Weights of a small transformer language model.
Architecture: LayerNorm before each block, learned positions, biases, tied embeddings.
Training: a variant of Muon for these matrices, 547M tokens, 8341 steps.
Each number is 128 + 24 x the weight over its row's rms, rounded and kept within 0 to 255. Layers, rows and columns count from 0. Numbers have three digits each. The size before them is the row's rms in percent of the matrix's.

# layer 7 attention value, 320x448, rms 0.157, rows 156-191, columns 224-335
109:137123141087091103132137122128130142150069105173123137105115102155183135169125166104129147124148145137162158077175115107157111102144127094125106142095128103128129108176135091129108113137130131157152102160142113122099160143162112093119142134122117097128132125126106145134171179096097131124132127169131102154133137109176152156126121088147
110:122182127116115163163151116108144130067110161184071093159105142133150100098125128097108104104176134150108133110144146098126115111142102143134135077142120103120172150137119093131105083158135118136114144116112101091147113118132128178129137112166139086117094122161135190108130132093155163112145117114108148137156153148163112124173211116124
107:091151164116132144123102126085105130077124154151109127122127136125134073134137136152138151140092157159149139096102125179121129109134118095130119096103140160117090134098158111141096083117078114145098117131124136118090105133138127054130112109112104114155128090146101129114111159152155084140170151116155112096092157149103076129163166108111
107:173112105178132178107132149097140118088137169109140174113149100144091144107107129151144108143112116118123141173143077122133148140145133087124158111158098150109166126132102113117146048126093150151153136078161123132169155139142135129147129112131118105130145136163133156145159146115158128136145130096156122156108157141128115170159130122148
109:124140135173112137117137181140133160096133138104118132141103142161154128130139122132141151112114110137101138126178142138094137131101080108128140110137121105131121100180099101179141122158118121124166159126154073085146083128140105156105106123152131092169108130111139113136101135096145153126146123117120167126112088154127176145154120156128
107:115124130128120104116104145083111132110123085138168116148105104170097137124159140141118169102118088172079103109098128109145163158132154141133157114158159145117097148116106133173089145095132113176115129158150127153134161130137166136091112103164101130111118096143104164179135100142143094126122142111104112152145145113122139159095138142125
107:165074124093076106127171153110132103117136158159157103168127101113142162150126099125136132151137158104133140103098138128136146133142173159120109165091110126101095127123139131106098142139175112144126155095118120137152123120126132157188121154153130125163092154123131076151141157118143042085125142149106111156205132149136172120109076123064
106:104160117138119109132135132109084124120129169154101126099153154090115147101114098112143118148151115128146113130138112094161123137068127103122111105121103149113081163130093130129133113159133133142142130120110140155129103159123167095133097139139130172105159145090139160155126102128150109136133113125158136145122133125143120106102135108123
111:147144130156149126129129156068124116169125157129094144079150122115128123131092122149157155136090130126124162085131091117133153114143133092137119107144118136156149169138135130134119079125113148157127112168090117157102158102098118146150125128131162139127162084156115123093089161119101163126121103161108131123135122072127101139143141122111
109:152134155099134117102104154135150160110113118119136111096140125111150137127152097059137142134128129158155139143147113150122115173153173132106140141130094099138146144123134153100117139130109123123128142161180125116099088083133076181120133122127122115137110136151170106169169172115117130142151146143104087164098078117159142138145138137099
107:140159136139121129135183107171104131154090130129108166117129130142100160164122148152135109147102174124109160136149153139124117198115115091154110119136149155145123124137162121101148137152162147163149144146123163125131128177123079116106131087130101106154160112114162151118164148115099090180123097151127163105144127129145133118159137095094
108:137125164152119124165143097137110079104097092135130117118150149172155114095099135100111122140128150118146145119138080099110085112112148147085136120127110107139112113133132146164132113136116118136125138107110158139122160146096150120131105113109157106163114137105169077107126166128131156150125117105130167152108133182106128113111135127139
105:139152132130175140125119128102124128112140132102141129110139088131183106172114127105130108099122146133110148155108129071117131118121157187166091134106097108080132147101150163151147122089100171181096165119165134122129132123113100154162148121164108118141132116128146107124172129150123152132118158107122116108113085088130118114147134153166
110:126149147136183156126126163153155127135119097089121099161131128093084120101140128148129126163105142130127116116092127112137148118169120129159147151124142124132146135132125138110169123092155126127125114144154069128129106140118144125107174091107078127080146145166093109123155131112160152145133140116174109129114143139120128137113134111121
113:115125120142136147079145097115173101172134129121109145090141122143173120120105118110090119134142069096135084127138092128134134093166125130105142101123181156135152109104124132121147178125112095096054146148090085079120097145123138147107127144199090133134120138120141120123091156131135085117129123151085135095151141124133124111126135131147
109:144107163142103137149142116099154142124168084094126186156151152122101144112130157123154102177121111172139149149147134137133124143123103135147110126110115164124168141108063118116138085111167165131152155117155098102117162106116113168132139163127114137115081130067116114119176130097141108117118085131087126137110105122137132092088114099085
111:131154121126142100144140137114159092128096068116113129149079173084137127108155128084160120165131129124092108099165163135131118147096125135174131163146141088114094073142117114075149136116115151136107105123144132174120140082184128113151110134137129143132129080142155127099123139146117141110169128094126151116107077101103177171131097139092
108:108119114113101160086108129112117122165115110080169117130096106107109099094158128143105152166102161150136132105116127145076171118132111111132127159060090142128076118121091134114066066128120170127114132099126126105111083164098109134105155100136108183129111123119193106157130118129122125186143159148148102151127114111118153143141110166148
109:121130167199135139153142127186166124170123135136091103131101119143136176120169084155117164119118112128123131135125135127152130083115156135134173144106128073100099115116121141143104140159143105166101161166155154101129137088109101093145103089153128113115120153143133128157161094134146111097104104135181161136098116140122110149138147114127
111:085133114130131163130184098131064115138145119105163116138149183109137122129128120105148124178122119114135138155133137120115108186152152119145142158143155094158099144153200113121115121123144137189085126094069146132137157161132148111200125122138108084131140134139155135129153113100180116142127146131124126131070101116105095112138099109119
106:144108143136150085140099110163080134124125170079127083114131092108153128113105120122116120096118136130111132125113131076121127134067142126135112093113180173114161106174118081076112122092133124147126163114138127114080137180125140118088101128153158119086105120153169121105155139105153084094059117073155084176117143147109146164101186161078
111:127151184128115166136145136120120159136100121127127145117154134117125086135149141103149112123133119111106130140117132140142151141184128138125125133143184115111120162150147128121119086131134126172139163097132139109112144113095156183123088138105091110136121114165124115107147105119078105112142102158110121158136127114141108177132110178105
113:089123135116141123103140108147109113125142144116146113150122131133140082128101088103112135151173106113178130148082167142159175158153119161118102135181070158079115118145141122150142111092153135138120121124160144138082139102137118132140138153109117145094127052185145110164124135118179156109139115102141174091163109111140126123185151105141
112:121156099089176122130108146129171169124141168161141138145141125133167156090102118103125110146164136149094154116129157145130135153124147130120126149093082102143148149159168163123157086114109121106134157093141114104121103148146120129101136146153118118121128093147127107131129107073113163149110106145128087144150100114139095110097145121153
107:117091138119161132109144173120129125128153102140126163131152155161160125156136093128098060145130117184101149076130071114097063185093133104109101106175096118135133158177100133133109095149135134096129117121130188159114116108108140138125150119108103070159120150087121149188110130126160137145138146117095084087110091136122135139146086108091
112:102109127122107128141116189124121117090142104144106099126123121135113135128124124105127125111158100111153132155115104168175111108102111128145143080122143119095125107135166152133100124149127109145188139105108112118157085103172125135183066085125133124138132101145092102136093132105130110128118106134143110109094129180155124146174105080080
108:082139148134098146150102125079140137122148158105135083132143127133085119127102128128061137100104083129148088148149155159135125151118108184125089179105095116158125157144109093120130146127156145130094166122136161071133106145103132126141123141095148146118084152136138118130107093102193123102112141167132153126144146110088148138148114095110
108:152171132134138170134142167156102090141139144145171108140099125113099149100096123137101121130137089100094133105094129145146103156170141147105152169169129091119128124099138154113144147134141115130126146111112122089122126103114144147116129146135149115143101132180145103086144123122136100178097158117146097132124150104108175142099144068117
111:077143120112124116098123094128114124162145096112104118125120099101106155151137131115113171150148113161157113123174113148104098110150109101110174156118147163085118147059132093117116137124141109105137090126122154120147145077119113103119121119141141116197150145162144141114127170079122108093136147091135147130128169146136124143118145117106
112:136159175147168135158145164165135168088159147109127152130158128100170161145141188104175101118097090130119115105151139167112169153196067112146107128138155171100091098097160156142065102156144088149133150130158112159113135114137157137149175126108127131126120127163139130151149141106144112166156130102094114110176113159136144136096130142162
115:145126136168109147122158128136103138125124133099153188123107126100078155113126108107133123130125170109103104094144147152072112091146121106152118115185106136110079153125100085125149149125121132138129147093097137143136112129140140148127090150130147089153128123116105153112115146127129116131122149128102114152117183117190167114139138123145
113:128115139139121144079103149093133129175137151115135142168200166120148122172075160120153143129114129170088120163127171165149112095108114115164114177161107123142127093123138103108131167127095113169119110137071173136123121138150121212102119131110047087147156129123152083108130125101106093128153142127110148141131148119109119128136123109125
111:141134124148118127153198113115090134117156121121130137146167105140107128129134134105116107115125116142145158120107092125150064113147107096103131180120151123121109153122134132095157153117100139099121147125130128151092135142148089110121086147122177143102115116158161110123096106191130073114161093164087099092158143130127105124085169135129
110:122137130104102162083172124131132164144158092152118158112125136127164107117135110083138158159063065138090168134151158175107123152078112182104113146108189135146100114129141085150172098112126098155140134139085065108118141116136135136160106130170171111138107122172137116156131128113124149135146175147113122152162112114138103162150130108131
105:131145121151128120150091103163110139123084118137160146127139145133130128136139105129174135110104103135111127112116132135072155104123110110138129128151136145070135094091120116131113134155139096135100097130136110122126106107131083101132098119112132138141111110153175128117111087143112123121111145163106107129167121144161124157083134161113
109:173122100120077089127149082149133123163139157061132132097121107144095103079134124105133128123127114107155104130134113149152066145146144070157097130107123147143144116109126127071106087149134156123133085123093126139104129096093148127123078136115138138160162127137125099127136139114118116112144132161098122112130139164145126143116131170119
# layer 7 attention output (transposed), 320x448, rms 0.161, rows 156-191, columns 224-335
123:109111078119143114138081141105111181088145131137123093151134131138138159120087144115149129143138110097121112120109124137102084134123145147147101137155102165129152130155147127121112135147129077092162154097144152141152138121132142113130126155130099148164137171147106119136147157145104125114109150105138126131112120143130138107173131095115
120:142119115108126131123127160089133078142130131125152080146113106107123133133160118157138108135117104130096120159159183130125126177106137144148158137143090077150145123162110128138140115184129154125123134128155171084132126143132114101150150175101132154126108096115143112136109106146129147143139109134165131137092103125126113147087129133118
123:113122148142127117160156116094128105106169111136170174174150148134150105100158126099123142105147131070131132155156124113080137096095105097143149146143118105127145112150164116111170097136085135087156148121104153139130152120104127184109103103102159112105114118150108144135133120134103155140101066157150135156166116155138126117137108150099
119:150177112112130121197148121122083116121112131138116125128131121113124099173137119113140097148118151106127157141101117086135123152114130142092164166119091123189106123174101105149127144128078099152106131141116154133109146126115156119165132122123167093164111109140163181094105126114115138119097116145108134133118136087061133163102105089140
122:097177133110127163127116089157096109102135121140127089120123158140146130080130149096123137138134188152142128154161175146125135129114127123102136147114133110150165105151101140158125135144162096165128130126111164140097091133143138135138117107106136126129160123146126121105082125132137114183105112137137157147103156131088132182123126096092
122:129123135115202155138168150155122132110146152131107142151134097158118159123115108129121136146130145131135111134116076162138161118111126084124099111142133101155135153138135162137095125107124141116094138159132125122150137089099100098166175141172104101132139132123094143156113159122149170124167125111121132130177100116150156157101090143123
121:093123087152108124149101149138121121072118149149146126097174099071139113096163120127169162154139143165096104114108144149179126172113131119121160150115092119144111138132143118124106154142117139143110118146139100141135092137117130113141126128133142145134127095120104149114173117150105113134116149116146108141102105094177094159111111130104
118:104142104154174112135110115134159170097140142143160097113112127151088113126167148168099110141154071102175109142143102094093138099165126129102141127118142148136159079111096106118153122092125145141116134150092137142190125114148168133137147114116124147135163139110095103146164170077107136146135154172126123114136136128180105117121107154113
123:149115151141151109158099141122169153150119172122136139164132106159115119146155125128095115127110130122132097144141133111139138104117144119111089123147119113130118112149137178111130131178148057093095115111131136087123124128143103087087131137161115128101087127144143142102143106132079114092127128163120119145152153145130138098154128087075
122:135137092149111164117110116127118158141109101132143118109132122153136141169098129167128085138110128098150139121158154137134149141125048121163114124147146115098136143139134169159094079114133186093173113112104150101096121126153140132128128152174134146114101131132119129121123130155183104137141113124108176124102125111114130155128150140117
125:108127116107118125151150142156187098119160128136129142143136132139128147179122124106129096156106112085135150109132127121119108128129135114130143152135095120162154146067121130073108119134183150125146134132102110109133140120165141138106090146127204092161118134120106106108083116152112124115129136120118103101130139153155104177126091096124
117:129130138118142132111153133136126188105119139079152155129153097082138137083098132099106129116153125115117106201208136134120162133117120147171152117155137115137117121161106105172152146112129099112115106118132117098127131141078085135131119129111126132097147097146117118143126124098108105122101143134137098191126114116081149154180057143113
125:134111075160121115112114090142100105137132132100193119119137134156158103134170160104132149112173148092108096128128125157121096142117121155123123155115149163101097139162143115141170139092116142099173114143123149165059099119131112112107108141141152122092090119124148138136131164173180142116125144146143140083116086127107114147115131163110
124:122075111106105118141145145116138139135152113170157100146136173177150150113125155123169108096115152154107141095132154131119163121132118160098152088104124131163105118090150087126166123135106078113165148134113149143123179101118154117113095163154159159109096110124157118144106096117132115108124124111073133075147130098167123113124141153125
124:111131117148141142154140097139116150126148123126124118132133164046094151131129153113125155120092169185107123104091136113131134153127118122134140149140154157141131150134182139124178100098149088135197098104124133154102132107129091147119084120125119178139121091117144097159112127075119149150112124114155118155111134148139092129117138116153
118:126094088138166170125074156195148125142098156126158087105125137150128133129142125116124133128111154101161129107135158170144125128121119139104092158129140105173112138116131120108127135139137111152148159107118165133106114122108099179122132155130097165113145111151131175118103117149096122086160134141129137067169139160117126131140114156168
118:104123161083129139114110123105134150134147133123138100123094082150132160136127148141125110117120141123114141102128118153155118106157129103083108132148153121121116129132118101141119108166114156124152166106095136152168093179157109119096154107135134095133089145115077136112094113153145121135150144112151144128118111125050173106114103147124
122:121095123071139092133170095105129135131096143154131125123133147150110109151119127134117152101164109110100117130113147176135127111182137134179130107144133127122155115117129134122158152115135133085135129167127154124113125156117125100097112141130138162136117138110112169144097110115126136119109107095153151125088119139150112129102143131111
120:141149152157098142096084137150136143113143116096147117138103160133102119162107116109115132113109131163123101136145094123147154145149139109122097153120149130138141096153138105158145132141169127139163109171122172107133091137137108142121153100153144140113171106152115131133149138137112135156113144111106150143126155109148131118094105122131
124:111122128109115129135136142075112095153121151120118119114108077117100126115145103130100095132147130149113120162147092120093150136089116150156160136134158129135123127115136156116130104143156141083172139106119104161096136120155143122092073104115113141086156129127147147159127141127137112136128094118133114103073131147157156135160073157169
122:139139074055100146103134118155157118140147122128104129134118142074107140094140136126119132122144121095160136092116127151096151096141128157092095146133173111111142142148079120104130096146162108112126132126112147116148141122145080121147119137100142127159138089084128124127136147151092123116146124114108108120114132145141124153140114110113
124:140142147141127118145086148161116157132118177100106114128112148115190129149137130108115140125115157106159148129160199085122110155123131122164094155130135106126140095111154138158098119135123111097134136152156106141116131121159118125125124123100164125131156135153107120117135128143154136091083151135134121130139124110105143141151115110127
122:195179111102156136128097092103152135177094106106132109103145141106122144086151140152133126152097162100130131137139088150102102129141144107131128110161106075149134126138117130102109104099114140155113144153163136160129107142096120088099148141127142141111113123122112137127091111134140080136102139146141109174138109171118075105137141139123
122:113125127127152137183123149118148105139087127130144133124142178110126093125108090132126130185131121133182137133123133146155149087111135125143139122128145108130087146132091093126127124096098175151104108154102159140137139103082160170102145151146101083116134115171143085134145119148132140110158159143143132151111121155165117189134157138072
118:112119171161153122123178151144109124123056103085100121103163126133128165143135112106103141138114130123112142130186117132110111124167115168113135129128135120120132134131105158120154172127165092128115153106071115123154102096141157137150146150146130169122139118158158140098154138098140134156128145109180085129148110104120133148104136166099
126:134140142105124135108104136148132121122144102184161156120138109104145149091137140101144167132112175189134115130129118146105120147142134131159139132103146136136113155150128137084154136117110101128119156149156125177148136136118179115138165110108104140070151130163158124078150078145118171099131113125107153155134148132101122145162148114146
120:113143099122140115120110146158113141130159119136155086126146156094112080141111114122133106096117126173145144189148114121127109087153153129157208115125128155123117122113121099154073110112138103127108108146080111094140123145136143168145119192165147094129141113114152156146161186125105131128134095113138127159127185141100116145116107114115
119:106091142089104121089126108142160157105126120167130147142104127163132158120102100131153130135138160096181095156129094110172110150113156133119164120150102144116126143129119150178097115125146134103173155121136143116160147104122128115150162153118121143092144113135153113149147119127126116128151083110145133148162147190142100158114118135127
125:193118155129105136095092102129126162157134144158130144158134121100148126154135146134134113090119160154119151124119114086103106128151134139137166140155098122109137112148145121146141165160126105097120144155083127154176195110104133158147157152185129152103145144150109119106123131146142119097132094166131117116124113126107162125126150088125
120:130109124144126074137158102069148082139127092134087137146136163113123139117146128109129131136128107101146119124126138122126106127127127119094119094095147108166159116107141108131104196114160103106139164118119119141130107116176142139158158128133138155140134130140167158110137136134159156171121124188113145170151069115098148141132149121152
130:096160185168100128122156120150126141138136134154139130109148137133147143141155110166090124117132078118143100167108134107066160180132107135108134103127124121151140143127170113132096130164160110138160138149151144151094121136084115103117135101130142117144143169179135141127125096127160137114148072107136120113149155112147130157173098099132
128:091077123115086098117099145148142127111113100104109175131110085112134103153149110125154118128109159165127135158134069173109110113122128103138160132111136147121147145155104103156081138122150159138131139150133071129135149153125136104150104100102158093157112149131159122131133100127158136137148138145097064108129140098130132161148111118108
123:112142103109151143090115136154130134111130108098131138128157084089172126144147145167120119091145153103110088191122153119132128110183105100100144113124134099153113118144141134118101147078147148147108087090146112115099146084127113173123186110139154138111141173154135138134114117090121133146096120126130113086085124121128102114164139154110
125:162150111119128135131091115138132117110110137103120138146133098087127149132134129128132093128075160129128105123127127088120119171103118097127101085129108087132118155148099106111162139131111091167094157102121167161118144122177138128133131115116165117149147142135112155114156133123130098090095125119146115117162091095139167144128106142091
118:123148124152104117162141140136150156093149100100128109141115138119137109106153137133156138126103118143171157104127136119165099132147161115109113132131097046139171168132146153181160143156125126115129150130100106153106108125168102102128146095149161110082143150095103140132133124185108092095101149130106184157097159116155109080155108144138
119:152072119114160117139099144120112169142131117200127142154137120118183124141151141165155129129120156112097115074133152081121066137112152106130113074155143143076091121144145112136130134135132114109171115181119100137108124121116131124143151087114159154123150105116077135161095188117132085158089116146136161139127143124137117135126101143129
# layer 7 attention query, 320x448, rms 0.128, rows 192-218, columns 224-335
094:125105171120128132147175189098105082117121090115124093136155109136100142083155156159124168136080119152147105139137089093170118104148126107143159104125146136100119170121150185132146114101121104128120084143114130136126185146096118149113115120109131162143159124102122151108126108119139114126116102119143112104140100116150117122124119099136
094:125140133115163116136137121131131060160160168129130115146130127137106161102138110127156166134177088139165108093162124124159151125144145136104111151135130113124107124098128093103131103123108170143140166117104117164111114152173165130109134089101138146131118157100107140137119114179123154099112114097131115189135113144072145119090079119160
094:097140097108130157157133138167126121157120150141097154093122156158126130127108122153124122145127135133131143078156123181121125094123143155124145087128101138128120119098116124117160126126082134128148098089124124136127126090132146169084129157134123131153134128121128140118149075154148105125168160093149135106104134163109143138064091154144
099:119104108156135151131143100102097105154132149122102158130034118120132110156116097153151148167139094143100152101149169130194180166154107125128090113110115120139159149118106128103135091111104140136118173166176147128118090164110155155107104180143139125106090174080083142124122083127143101111161157118136144140141141135157127120135141108119
101:139147120130150121113134103141141104137121078186149137114100144149134144174132148128128138132107134124162106151169117134120135130121106165127137065148142111177117144145140137127086178114092140164110127135084173125159166116155153195104148129157113154114111172163121127127138068098128127130120152135151115089132139120110150137131122153139
100:135131126100122132126127152104128156091119085127158121134074097101139156103079163143128140125136161083180137089156116102086138116125126152156124133106112165129103111087168114116113116124116082098134171096158112132147101096137182149181139143135127164082100137145111114148173135144123109129144150108065127118121097149152149148145146088101
093:126113125147136140135161103133090113128152135125067155127128142129099114109104157144157125106104106191117145101139135199145140167092151142124145145130082106100117136103100140106116113146138106126133106133159086141109082119128171107155117109120082127129115131099126145116137132093149112141112127157178159151115138157130131090082116101166
107:147081173125148131138107117173095102088084128114127142132117182159108136094079124157125135144127141130147124153099106131132124083114128107128145072124170113105162117148096105108157143126123146155141096131116083144134108188160154175131148149120170198109135127146121141164124143137109149131106110111110128102131163102155166126116136090142
096:091105104120143141189062142122158120128090119125141155149072166115118144123131155132147099137138163175099122135082099117080146125093146142159134096134108131156144111144113158112148110155103158132131091140137090103096145141143118117152172121123139130151110123154125158182145129110120159115111076071098119137100116124141109138126154146143
097:133160108148094108137184093168091126140115098087103071158128136123095092105139191157146153132112134121097117158136109119154155168109149091122139114090128140106152126145171117142135130115120097132143107116125099125127109097128124116087092135149144065108129124111136099123128125123155113137139153145155091158101126124154146142143104109112
103:117139113098100071124131138140122115149156124150133139143127144110128108118115122131112096173120171137132178107145140123083117105138151146159152148123081136153108130126117110156123146137109129184105102106129099156124136138111118150123170132126165125108136095130118157143079101133119116150133165164189149115136108098108148089074136161114
097:091187144171126133126154130117123128142082142127094126134117161133147131127150128128135112128127134147107128136109123097093101151110123127111095110135137111145145126131149135153090143181158104084105185136072105144174161132116100124147139126104155131124107105169084174139147135152146107138110134118096148131103133140127097131156148080086
096:089123140143136138089071117154126154130128138118125139145138132105136148113131114124083109137095110152127097129085157120111066128138132114123170109144133112115095130087173200125142133150161133151128108109140084158111185129153131163143114154147135154113148106124149141164111147167136124152136167138166152113105105170136132083145129157126
094:129116133083161088178126111166142119134150084077103128103136125132118121143133152127157148128151120148075143114126156127154099106140128095200106123119100114144180147140133132141138146164142147174148130121174098117096192143115096120123183098129134139125092166144138132134159129118132141171153159121094134142111160102116155131088164139094
093:103117129167106134115147164124086141115146108145139089121123110135121140181117144153101162136117163097122138091162161128153099134108125138119159112125121149143104147145112169147101120134115122103137103157125133138136103186120116163163183128163117156116131164160139140151188132107085143111139108165138117102120149125142086110141128139081
096:101104106119135080125109142130148055165095172120127164152120089151080144142101096108158132184122124122127070167163148118129089139132126129145117121099115118104098157148112144116107156125101135106113164104130135102141107142162177107142113153088145070120141118095116138150145145107108181117203104146104149175137122151114147121139120102127
097:114142122093086121170097158162127110140099092136100124086129115112171170154164142104136155117177099129171137154141106113136114092141142157104140102140119144127110145133106128155149102139109153127100076116105110102130140143134143167168140134143139150178130111132080113147141088141134117094133125133096124123123120149132111141112119067167
097:142091138133117095099065158152091132105153133124178115105127129102158086110147125143162115145114152093163121108164154134125124112092135139196121165084151092135148059171117096135119167157143136161114140074137134146155136132127135112099113135129171141179097130128129125134164145135086119122118154137161095161116074129103128134094135146087
103:119074109137138121098155106130073156147095167149122109142097138164130189109063160113140161132148088149131122115136176118078092129094090119143135170117112136137153104105126107151109112119171098101133160122165130101119094135111087106141119140121128142108114141089104168087151150152143131116152143170110086137123099080163128143113147142077
092:137151119121140146103136139129110147143085118123143120117114085087133124075135144155119181121078124157120098120098152170158117118135135134144104135131127066125155150153132065139105153177114118097124145153137099129156103135129148082130135107059144113120090105130128130104132121163147199099138115148119092168150107139126134150126097112158
103:105129101164160149118142070130117182143107158125110133168142129151094141127095108093149162141122117148095102120145104105176131176154135126095144157069141116091122118094130120151129095143146119143137162133156127095127071134126130110085130114134095103123128203100098179097122169134138159134159149080121151132142129112120129136141089122114
099:145135103168119191133121111126105118118146115143128130093100158089126093130118158144114142178173092103116143105146149123078124131124116119123140138079157141128163170108127157130128169130157145102143116114095135124120127126101115095124144151095113102107122151127129136092122149099134085137160172153106134092126148122125118131096138127117
097:120133118109123151133116170100164129100168143106138119133150116130127128170173132134108115102081174104130145154118112142090146138139153116143115142096142150143177102135108135153133127146095158136093115122140115132136165123166143134089125151139097133149166118126163136150135098093087080133098104130149128121144153136161158147129089136095
096:107112153155130140128196115108140129132113124098084096128149139127110191142114101101102135129122116105172123163084105154065133124163129133114133100138127143155109142147111149135111147135108141120151121108150162100116108133124095135115122135116054165151092131124177085122147153120152137132137150143188146098139169139150116138101151146129
101:152144127164112141137145151119099127092134153124083146110127133110143128155108141120138158139127126130135109172141100149123141135139118163148158069121093120168134157087132122117137113115146115094093145115124142092102115113146140076149130099150145102125117110101148060117117121125171088140132117137142105120100151087136119146151134155111
097:099126164124144146108097098150152115102103140111144114126147179157153117092154105130118140154098078082091153093115141117095106161147120116129100126108118105110128168161141155155109111149092136114114118115125160090120100129178104139138130151147135168136111124108113103102110134106133134139119130108120129143132156086116135169132153111109
093:181136125121153123150157135166081174097093166149159120110126099112132106116145137121110114185134183153139115145113097178132111137136087108116143141123121124140120141109140117144129161111139134133100120095114173122158179127126127134126137123135132122083120138136165115147127107152132107144081146143159115112134131145137096106085084137151
# layer 7 attention key, 320x448, rms 0.129, rows 192-217, columns 224-335
093:135085174129107141143158129153100115177119061101141161097126111151152133097154129147124148067081156107133141130163100139154118121136103130154154124135144124109113166139114128119159120126139116169149150149150112113163158176163145108136153148103126112128122123145096107154161131123162165163126130117140114092123109128149157111092139110141
090:145116128123103126169149141090165148153102135117127105146129099127127166146089107100131137145148138192109138105153127120116134136102131117094149133124091106148119143136141103095145147091165132108097134139143113120105136133151147090126105162102120163131160159091092140176159145124104121115096115123118131175105126188098192141106122145163
095:107123107071113151137137140127107112131116128115133129105100128143146115133157104090140166121136155121139103161075133081149164088108159125119147153139133122125120182139139147134116120092049111097116110149108137130103148127132123127126151130151151145175134127122130143146129157096158102122114135097120145147117091167114124106129126141131
089:147128126135093123107152135177111149122109144136124156107110124112139080150090130131122111100081089156092145125123132123138087152152143159116125138165121158119129096135114108061141126091102144118127111169143141152156109150131131116093117151139138134128152153119130138140138147096151136123130148117111165125170113121128074103158125145153
096:154147178113169174125153131129128122091134175179106154131074139100151139133138126125148132122098114109145144133122105114159120129070164125110095114152142142131145073181137109147119097121112125132133131168121148111091114130107146100134130142129110167132138129144116125139088148172146148146102058152104149138117176127134099104107163151129
096:129084136201111117152172130134137149127140080124144125112100122123172159135110109126147169177134091095113114097105149131109115163141129118152116139159131078134142129103100126122149095127116104132096153137096107154154140125109115135109149133152132168096138139162130175131139131127133127124153119138070116116122125132102119072128120114164
089:170077157154137158150106155107134175161111082091105117145152127117098077133095116091118145145166111166107134128126102145134112088124106152126102143175102140112145106088150113125157139124154143125175099110133142093132131120124100105151126087174119166141126127113104114119128153115150109117139125093099130115128146139119129153135138162131
095:116122124124135147179128112116096106125107103084120137129115091145114152125106145112162092164135137194156123118127140109123116125151122084114166107114184110156139112137139102104113112100130131132104147134118071089119089154104142104107126128127125098148140139105134124100122155137104138117141139133080105125139155107094139114134133110180
095:142109121173096125141139133121088097148132150095120113138122176161148162170127117150126090163137154164137137119084140114179141153122126142126130093134159165169134122127121123150103113156103131094152105125158163150094112190101151156097129195123175113120140157132112169144134103107116129087140109093106102153132132068114151124119181153132
100:129151110165140159123116106147092117148097105134149128160148154146116140107141126104132148082136132138074119097132130123142138135135143116139122090127095118071093125158139125123148129125094106103153114124120124068154167136177180111124152124114136109143152139145196131139101169124129099149090168071142145132121102131152123119117147105133
094:102094147114131121102124094117137120112138157102076157112103195091124102116128111109135119155118146073146126115137143114098146121143120121106119122091180147131138148148128126168155097145168137158092068125139143130127124152100143131138142135113147194149141125126075138139101127155129101087154113115099130096058184140177152117149138168113
092:150129093131140144117169163083142074172129145132122137162101134132147137125084125137154152161144128131141142118125133113132131116112132154111116131121185119170160128123142152131156148117140132102142142150118150087151150123104142119140103135116087168172201159135161148120118135169123136145108079101114124097131118128083131150140146160107
091:099132149119130074090105114122134093136118132127107145104137081131107137098109176129117136087098145137109159158116150124101135116150132117145151124135137133102056154127124158139119161125139125102112124126153095138143150123122126110124124103122169128110112072144182138108116108094118084159134086112144118097115102141131123110115168157134
090:119160115132132108140162135092131139117099167124112120095065134164101125164167133118109111152149142102149107114113106139153171142127133120138168111107162106147148122057095092126148168105082123097118096172140131088122150158122101148178104117119170132112162153109094149149147111124125073133115152147132115142090118109118172109076131102142
092:144088154132145150113111152145155107142174125121106098075126150099135159117135147104138115131089113134120102124120126122143146107126121125147149132135126135154142120078112128087107135145131120124150100129086128133173151151142081139136132113182138171130106119155113148160137130149106122116104100130155146099126090146134114129148138157147
097:160126088153122156160113120097119140157103157116155065125094103142147137108184139162110128130111133110106122138132143144146120134102122081106078114162142164125123128126150162102055108118134134088150086132180141156124091118140107123097093173150179091120171100096137116182129175098146139170122152173121094156148128141083108140139136151143
093:127141145081155157120107139126151131126151077142124116123079124127147140164154106146096138105105115123140164150142134163165148108148182119134083139150129161143155163129156137086138119134128107125128156150166141153136144106162167130131123103122135132111108067118129094106099102109108124078130141105118121123149082147125143133145124138133
091:161154140161213139159141150121099154083113123109201093078135133113156146093124150120152125121098164092144130090135156113111127128139116125119091109091122138115153094114109139184106133177144153153123123066121119162165144124112135110125129128116110159124097165124101103123110152095092132138135143113182138152113133149144168099145164098087
094:142101111184131134133159102102078118105102126169140154123146143143086138118104171121133089135130096129140096160125166139151115156142119106120159131139179071104156075129116095144158151102155130109144152120122143179094113144083134079130117119129116146109161131127107144168173145146143156122100146119086133133071121150154123137145162131140
092:120099140087146123183096150129101109088098117121136154105130126115140164094145132137139134121118136182125156085161156151117114136150136095174140095114114129131108122187113117143122101151114070109136158152128091115095132105125128127105130132110122121137094116122122102074116156130097115120117103135126103099121153086147189151091100111135
096:173128114126100125138138137126130160093126149143137090127151093133105181144125167130118120135144100104127154162130122083135143124115150113103135134188109127113135095108133141136127135151162123169082137117165131125113019127118088142128137105157108130119104159126091143142145130104101123130122088118133153181128093141129128152135121135109
097:131150086104139117127107154176183128149114124128156096108180166131137129125101135169112164114138128101149131120140130109134164114085126133124135171165116104145147097126136148121124116130138129127110144153144105127092121054102120143150093105079126096138108135123144140114138116127112106115129149115130098086136156105156082101093139124099
090:151169130096173105084132113153109122161157168121156149143126140087135137110148130141155098130118131127138151127117167142152117113152143142124107135109136101180146125132172121122137148135062117156100170111159142104130151139095113117136127138149137105107131137121104063093138130122117158110107161117152098062171136117126148125118116108132
097:141081142124125119099124125128152177132081088100074107140146131147167076121159105120096154105144171111148117144174116145123081134088129126126121147176162137132162149090145134146136135120152079113083145139151087126119127137110140121164107147125136119215090148134104114108095130136144135093129150078127131122150151128110114105099105104142
093:102084090103126094138150119116113113122132143138149170121096129088135170134168140069096141142126161125144094113067140125144104141110111122114132124149118117103143170164099089087108119155098105152113087142136163116108133171158110101126091104158126093108111119119147154130098123162168167132111117136137126118110124115135071124148130098118
097:154149141102099111179139089096130136116117131117112092105139138116136165094150111115125173110102121150108179144148128121123140114100086102137116139148117139134097115139145159103168119161096111154152137127112116143109085136127127129119135166161150122127139055113093077148143121097128153158087115091126168115195137135133088127154177099120